config.toml
n_layer = 9
d_model = 832
n_head = 13
n_kv_head = 13
head_dim = 64
d_mlp = 2240
vocab_size = 32000
activation = "swiglu"
norm = "rmsnorm"
norm_place = "pre"
norm_eps = 1e-05
positions = "rope"
rope_base = 10000.0
rope_fraction = 1.0
qk_norm = true
attn_scale = 0.137
bias = "none"
tie_embeddings = false
parallel_block = false
extras = ["capped logits"]
init = "normal"
init_std_qkv = 0.0189
init_std_o = 0.0189
init_std_up = 0.0189
init_std_down = 0.0115
optimizer = "adamw"
lr = 0.000773
beta1 = 0.9
beta2 = 0.98
weight_decay = 0.17
lr_head = 0.00606
warmup_steps = 290
schedule = "cos"
final_lr_fraction = 0.0
batch_tokens = 131072
seq_len = 1024
doc_mask = true
train_tokens = 1063000000
steps = 8111
dataset = "wikipedia_en"
Each number is 500 + 25 x the weight over its row's rms, rounded and kept within 0 to 999. Layers, rows and columns count from 0. Numbers have three digits each. The size before them is the row's rms in percent of the matrix's.

# layer 5 attention query, 832x832, rms 0.0347, rows 0-99, columns 640-703
126:484534528500513538537482483480502512485482499476495507486506488497497503464534525524509505472463531512520515521542489525544517505492500502507532496489543524451492509464497507489472504489499499
149:478532497513483495524503519506544512476487525510493492505518514510497535504507518500504521449558484517482476534485465535492489499560495427504495540493449475517498516517493538507537501517470522
115:488533504491457522507472542496546515484508543503501469528515516535496518506499511495524509453553465515499498528482469526499469513565489417506528554510459479502473500497495512509550519489481505
127:511480481488473478491515509493474469546518487512508513502480489478498475527475462493508487531500493470481504486450489482444498504476493522511453517449498491542491512536509470497495482476522485
104:490495488474501510507499504531500485480493511470493480470495507504491483479527507463505504557504520468488547460497546497502516512454510528484542476503565535511527478509463485498442493488476544
120:482502509492516523481483508512536506472501472469475532515535517498522502504514504528510539491507484552541474545538480501462481483524515465523503529511474486482479495435534511513514478525481509
101:517510522476451538504459500501542529493526502488498477513562508515524520482518537538501500494563485525509471529495487500505473496565516435500529543519489499495512472484488492499521505510497509
106:502497472484463499462483512486464439516534499529480472525484497479505477526460514504517470491487481493514493526488471487463465502468471523513451503464493488505470536494493465510524508473533481
090:499529472490467505471513549543512495496496527486505446509517499503515545501502525489517506452516512534491491539483488522516469443518542489464478503504528525514516510485480477511523488502489493
108:518492477545490468483498505471496460540489546534514472515444489497464478514490483489502488480475500492474480519496493470524488508440452538518486484468528488533512527526489451497505505466536504
098:507494506512538514520498512513529539463500458502531512496507454475509493503505500539461509509470540545470485532533492500518504513507534478477536499499460481474512479463496498484500490504450517
101:512546490477476517469505519483502508525524483480493458519499474510468488521509510496528476466446516465492506540452458494518498518521485515504470501486561515500459534508500450512537528484520467
090:504490490511488469520478496478441464539528533551510477537497506525526510508473467496541482468497478488512474479521502489527490522477522500504495470518544486530501545503483484507475519479573506
101:476515514509545435547517494525500501515521507488460491467502504486470499555509484508493529511520481464529534468492513531496518515478493526486523492480491490478504514531489531512468516493483531
105:459550537553547509531523502538516532497458470482514498476500511472548517483525467528496518518510530540502466466493508498496473496509475474518520500493436454480508465511506529481535474522473508
094:478487489493510535511505515515486532463520488497525524531488448486497481472483528499486512492516469510488544492497495502495484538505507481485462503481505498494479486468510517490483481546440499
105:534517457491466491490468490494497491516477526500488473551540503517476524531537503474503455488503495472481489497477528494529466479485534504500504490523547536522483517523477462540492524470527490
097:466461498487497464497486511505558475538489509537475514517468542463462472487540480479502509508508502507501489501500488493489489493498440536527490458483517473503507481491505478480498482516500487
104:537474480515485511476499543504489456530511545508500438539513506518512486520464530498507472462462490482476528488529517509559507532460540498510500480505535512533523525485506456530489507457536507
092:499515527478467446544506505528511497537459492531534479489520510556517472505487472464504526487510511534501499432485525473487542498483483520513534486550478469494526493481501493494469509523530548
107:534526542490514496513515464493546514493513548478484538485495561491512493555500479489516521529533472581511480475538486527503517464503485505486520534460460478497521495486514525534499486514493477
105:509452542462531513503497535535525501462521474490493487492480510488536462515494457484496497529475447537510483468525485491491494458491515500508487490512439446477517472468567506565489507520465493
108:519544524537536493524526457477491530480502461488508550478499509498533530478533484520519505503494493512518490497477493496475515510553472492494500498524479497492466486499533537503461476520496521
092:483471529551501538498557506513474494457468505505533476456485478495492486510496476519526536484477513488526549476469500558499536522460534502460498449480478465526519514505487502514453502537524519
102:511512527515508505503520523524472516444486515518544453465531508491479544497488504506464511514505497520499468510514498497522524498502528474506504557509486451488519496469497515524503535462522475
106:478470479474477463523475499464480504510502542491501509549475513507514479497473513488474422475467519493475484515487486493518502524489525534531487527533530520545497499503511488487538489535489488
105:530485488497494481489483493511463480512503511491525486531485482529560464516497520523533481491434504487480479522499491481506499526486528516518513476497562523544518517488537485527486488505547511
103:530518506448518489499477503520482511495461463492503529525470501551517473507512473479549510495494477531524504478511510491481538460474460513470499486485480483442453520533509544501486537472527487
093:506540522525468507488532435514537513501511470475478547476508542524500499462533557493507528499536501537494499481473497491489495466533491492465498501488461502531456447504457531504526485507484505
108:468510540535541477541535522487511515506485500525496523497519504485518547512515501472496528494500493537525478494519483521492505496512530496486495504512464469522547520476534505494487471540505512
098:485508500508507522513480488513443522516514466531468538489474479502472544514491555498509506516443518493449519502488529508500517511524461487516534450518546534476492486546522492479493487479495477
100:513489516515476530489512521537475475491514482479493529524493483493544505457487530456511468450439541471489472523486509480486478488502461469489463483514524526469526530503510476456530497487514500
111:482502507496464503478461479505505479504504499478505503504522424538491485473496525488486472507515499435470474528454487455470503474504461527484472467534493571489484530494500498483521519514504524
116:500469522482508496506475496500512464529489506518524506480462497499545465526511465497495513524502501516471475511505504487494500484436479479539484452509468504515534494491500486510498472491495506
111:459481496529479491509558516516516476495502481516518467533479490514531452457478482501484479492519458455482538444488532474493502513467474505482509456519525513492447518516520500506512530525525529
107:572437489470525501471515488550483497495530521490481534513485479520507470507483487483503513493451511501479502505532502512489519443477450535477450466486496502489527500470494461520484512524458487
104:470534519474457522570538476453530482521515523518470476528507522505468515464537488526490533484590454505499500454464517462480530525485531466463512534484479534514509522507504527523495509477503541
093:511482517475489520478528443514497495492531503520511507485510521461504509509553519475495529513506490492498509480489489511429508484523503490515499456484454490568544466494454493457478456565474492
112:514434497481495546472497489506504482524551500483507486511490493508528456498505502539504447498471497484516509508492466512503533508460491506509480429477496529475511484469520460517503517470504507
100:521503448469428518456485487492489506521508528494485508511478500530461489492502505482513509462506500513485505519512549494515508481458538483485493488505507559509493504540495522494528508483530518
100:511462493493461475475456546483495518471505536459527477545526501548527484497472510484514455480465536532533508538505523487498521504529516483480494544524537520516484564505519499521474524518487504
111:520468487476490513472469526517475489509495475531509519545468508516537490540506501503499478520465500507521492515491512479509489463440475510515484494502508511503525493477515493515510494523503464
095:465475490430502550502435478500503520486488501489482506533491467482463493491470469458533507506464525521519523477465507490530473524550521474523478489500513536519480521489488490472502487482524541
100:540569530497466496475516488548477529495480488514535506466476521505494502480484479528525498524490496552511516490476490538499518500466513523473499544529468481492524503518496553515485501490525500
100:563483456543516508496501526487501525549491458530504500494508488497477533532463457535486476504461478456531496508534496447494489512533496487474491505480500469451484479519546522452513494516515474
098:438504514514475451491521481511502498511535503543499459496500508491492518488511493500518490466511478511488514503448514505504492555548526520503510522516518493529509468488503504517483480491494479
105:463501515501529515565489475466520506520495503494483480456502488469490463449526512522483513515527495502512520495468468511505508527481464550494482495501462503491499449516514465489489461505500524
099:437517536474543520554494508543482502520485506526499515475462488478511524517527527484505504520454497521489486512534479554487511493485482503527510501495484498512499542487486495480501506509554479
107:500482471465516500520535483500456453491539498488553483536445533524518498492477491497477508516489487507498503528512479478512540525495483485513498479468482480484487507471532547526498501522547491
102:552499486505477520497485509488475513513498555478468470492503497492461517522462501500499525455495515530504512519530523508542492481528545481456517538473544525485512488506466522513523479503475511
097:504493475496438512537463502474497499539494531557453582549533494516494562497491559484511489482501496523491466508504504476530488534523529483520535490495557516525516493471455491515518440477482484
101:549474490534538524518571507524510475539504479497509484503488481531519493496495450512491473495448555487453455493513471472460500491472454482507496492500507477487543513495482467515459489521519521
100:501502524520508525471474465525508533498467511550490483469513530502521498482540539508515489486485509494506454498476545506521484449495519460489507461532498512516482479495415544475499510490509497
096:503519457462501463504505503516490497487523505479521469486509471488499493484506513482476498522525515471512507497550523480476507499532477476509551467461482487483496511498487466512474482479498481
100:515491500540505482495499498491511485523520500468447489521532483466470527460512489512529489500512508505526508516477525494509529564511511509500499499485505514490551497478539478511503529457466501
094:534498511518512523538518538518503495486516473481543496479453544479521494503473501462503486506529494494497497493482467478493475518467518526488525461489543491552490497528515491548491503499491516
094:496503495476520475504496476475489499476496559504455501520477453525455520529443467473503521514513494547466510508543534560487531475514489503465512502493495523501514524499529526506519508470504466
099:480554487529517431498528480492495502530460514507522501538513465516559491475484484510480469470459505503519492471459495503491504470507478495496513489484472494515500536482462490448512509503512476
098:516522502525467509522547518512499508489502540491529491484458519512487516509510562551515512523506517480485502518453522550521525489502493491502501466462479524525527498524514526510492499485512545
097:512517510519507491560500496552453519512506501503526520485541495478421489511499508547492514514497522493515530478499487472478523496500552461448500532474528525521491500505476534506484501534527497
101:478510459499504476501472509479528505465525557482504521488472529496479519498503516519471532466526456507453491491515522520534488517459553488490526512491512487542487522514499508512488528491515494
105:503497506483466461508540482478469453492477486447515508470468546436509485518459476496499524514484535530476557503532520493513510486439494491488508512474538485503485469543485534522508541464493468
105:497557482542427512537562510461506481532466528488547485499510503492461506496505554490499531473510553523457510522463500473478483509497531501490537485470497510505515485471447526503472507530496544
105:483486477532556547505496481517511508481492465497485549530459468499529499489529519452487533483483518478464461463502472492495527507487499506452466462509462550522455528475562480513518505542545476
037:481491489533479518502496533518489507473518506505457509486499532461510545497514506500483528532532488478475499522486528481472466491500476498500488502493484453521435499496486514502519484468464481
048:497507497476499483481496519517476455470496490476516453528494471496492514485480484516480498472484482505503479466526485474487494494494465532491501540509485465487525527522534505496507482514527501
045:554490453510506489509486491497499500486508497474489523509472484517508552476485471524515503514466479529456453506522520508462479487528485483523530524497487461539532495534519485494489478515514485
046:498461496500536452512502507499506472487481516478502520503493492481518538478480477535511498500468498512507481468531531504497529485477506518477504552491500493490522529531525495478478487548508471
050:498488496459497463484529561493469476502525507479522483490508496497517526499500507512515497482490517486483509462531519453444526501480485513518527533468506514472501541523503492463502479492530490
049:446511511519489481486527519493477507493462482512487463456494510476503461515501493469471512492501543515543521499501473480532519500496519547531484462478482528474490487480504504498446485509511492
056:516501485497537484467504526486474444509523519474508485504500502491530544492542497543502521473493521503466499464530551452497471523483473495478494523469502516515506525535511518475475474536505510
047:510502496512526488510488537451497527477495506483473500449512504500527482518486499483481482515464535509515523518481479486500523484529495546505528491488484562478497494484504529482457506497528480
056:494495537542487534516494516484469536468502506483470523496546476516517476474479530483500448543514476519479526532436479470523549485534555517494487482524476509509458510447469503512479529458505496
050:510492477457475518493476515487503462507522490497481488556490463503466483477436538491509473475536456510543470514527504511513492493513497456475487523528526473522508527494468450508523497475518476
061:485514525544492522518536493483511534504487524524529529451478511501505479556505464494456510538490544516482507489451477501502507480506508546517505478489459548500510509501496522487488527478469519
059:493509546523446535487498501483474550477497485480481494508508496506515472506505490459476458525533483509498529533477486467519506488504553493531466507484485518520448485454453504497461520468467525
058:480523513522530521484524487488472511484467525527496478429475550478524502539550495527495543511482532525505483505471484521479494491502480563493509484500462563494503485514493551502470504519500500
060:486506515562443540528508491465495573489474495471490540476490490497522447491485509467486484537495485496494506519472416538531524472529533527516484477532477530492474487475489502539470535448490499
058:507512526521472539517483506463459578480497500512476492512519463526505460473486519466483474547498495468502522522477469501525498515524531498508536490516468505519463492469492480510480512465473481
064:523495465463487496505458530524505463534499495478522486564554468518466502445438508493511478499504465490491509511526530483498496541477495457484518546515542465512478514476501440470547474488521498
077:489502512541489517521522494458478552486522480507486509511505471540496458501506541454474466552515496487528476539446429488527504490574513516524487500522451521476469506484488505543479510483480499
060:509496483453439510494512498472477505511496485484516505526506486517494505480479493465474493496508502524485520500553527486516449523479527441527487536513528496532488482485472465485472476487536517
068:506466529534501506467493508464446540482497466486473527459483507498534504517521458490468522510478484524531482522486507545497516469507536498494490463474485513509512497479517570517450497510448490
069:502494494456473496495510534482494526499499486461507482498506467527468561423465553478514487475493504500495524532489502492523480495521520457459533558507537479460501500500481494533523515478484472
068:498490504513519508502504476485501553478491498505484485474504496518505482473511506494520495533498503509514501520483470533518517500570516549463507495549466479447503518508504542566464520507476476
072:495468505467452511557517504499513505498536505517511499527496460541464489420491556451517492521529485475480513533484484475509462498527508475490526537504501504493488497489488456514520485492503509
070:488488529531483577530490471514464538479494450489513514502510476523496421493479493426471538513512487486537500552481498490502491489509514456524524478500490506520467509497511523509516528483490485
080:514443500470484504459468525507510466506502510449512490499526493466492500517468468522505512468481495502507528488529560494487481525406525475545482508465524493568529486452497509452493489504501516
066:494463496460461510507493495508486482524514491537502491524504450546473448439506533510516505483498507499504504548490504460504436474519468498503524523494509490477507495504483460481504492527486510
084:505509490471482502470489518543498455523519491517487505506485497500515532490500455505497524459478499520495483500523551516483440462478484469496501497466539508516539489505513469433500480537522540
083:488527510507482521479486510515473489505506468497479540498488479501557464543504466486461492506494485512518493490483521479476473476468493488530475489482459519540520483469503550446491504537507507
074:513491549464491510462481517507496486488522488463499543503513480502501549543509482497505541461493493500519504485515551509497472478441502456499499505488541502544526488472509506435514476498489490
092:503467496497480510485479514539493451508520514500530491511498483468520502490479481502528515473482502472471499536485543460481431504447487508519504510471524493530515475491468471410528517489524517
072:510508501492502467489503485476522463509484499487488495526488517505474543542511516496472516429484507499532504491552496542516491476488464503504499497481509478486480531506514503504505502506488533
074:495487532477532522509500489525535476522537493519516478513480517464496497536479505474493510476465510461499485495476508531479422493470497502513493476492495532524527471476486481462497510525548542
082:464529473497532477502553489468508480500506552493475490493481502446458537479497536502463475515496533502469471504474506502509485499532517523524492523512471519460529494506493497507475455496520512
080:515492529492499476501517507513498494470509537486501487499532505549459512500491535462509475498491520502496535531545478504545503469505503465518515486462549449487524518542484475472517484517485486
084:515509490490512509477485484488511526509486518502504506493518544500496433531522505523494507509521518494531470429526505513495551488534535503467524474495480481476509504525491465510464502514435518
094:525491461463526498522514494485497502527497514490467506496515474507456532472514560511528499515516489485503475520531515504546497479546485499494541530548494488465498496478462481533492471489491504
089:475503508508458518496470475489483517501496491524494518476520523524534464498511505499506469473511524492499508511474517460520497522455484504497475504544517497498501506492462473501476500564515495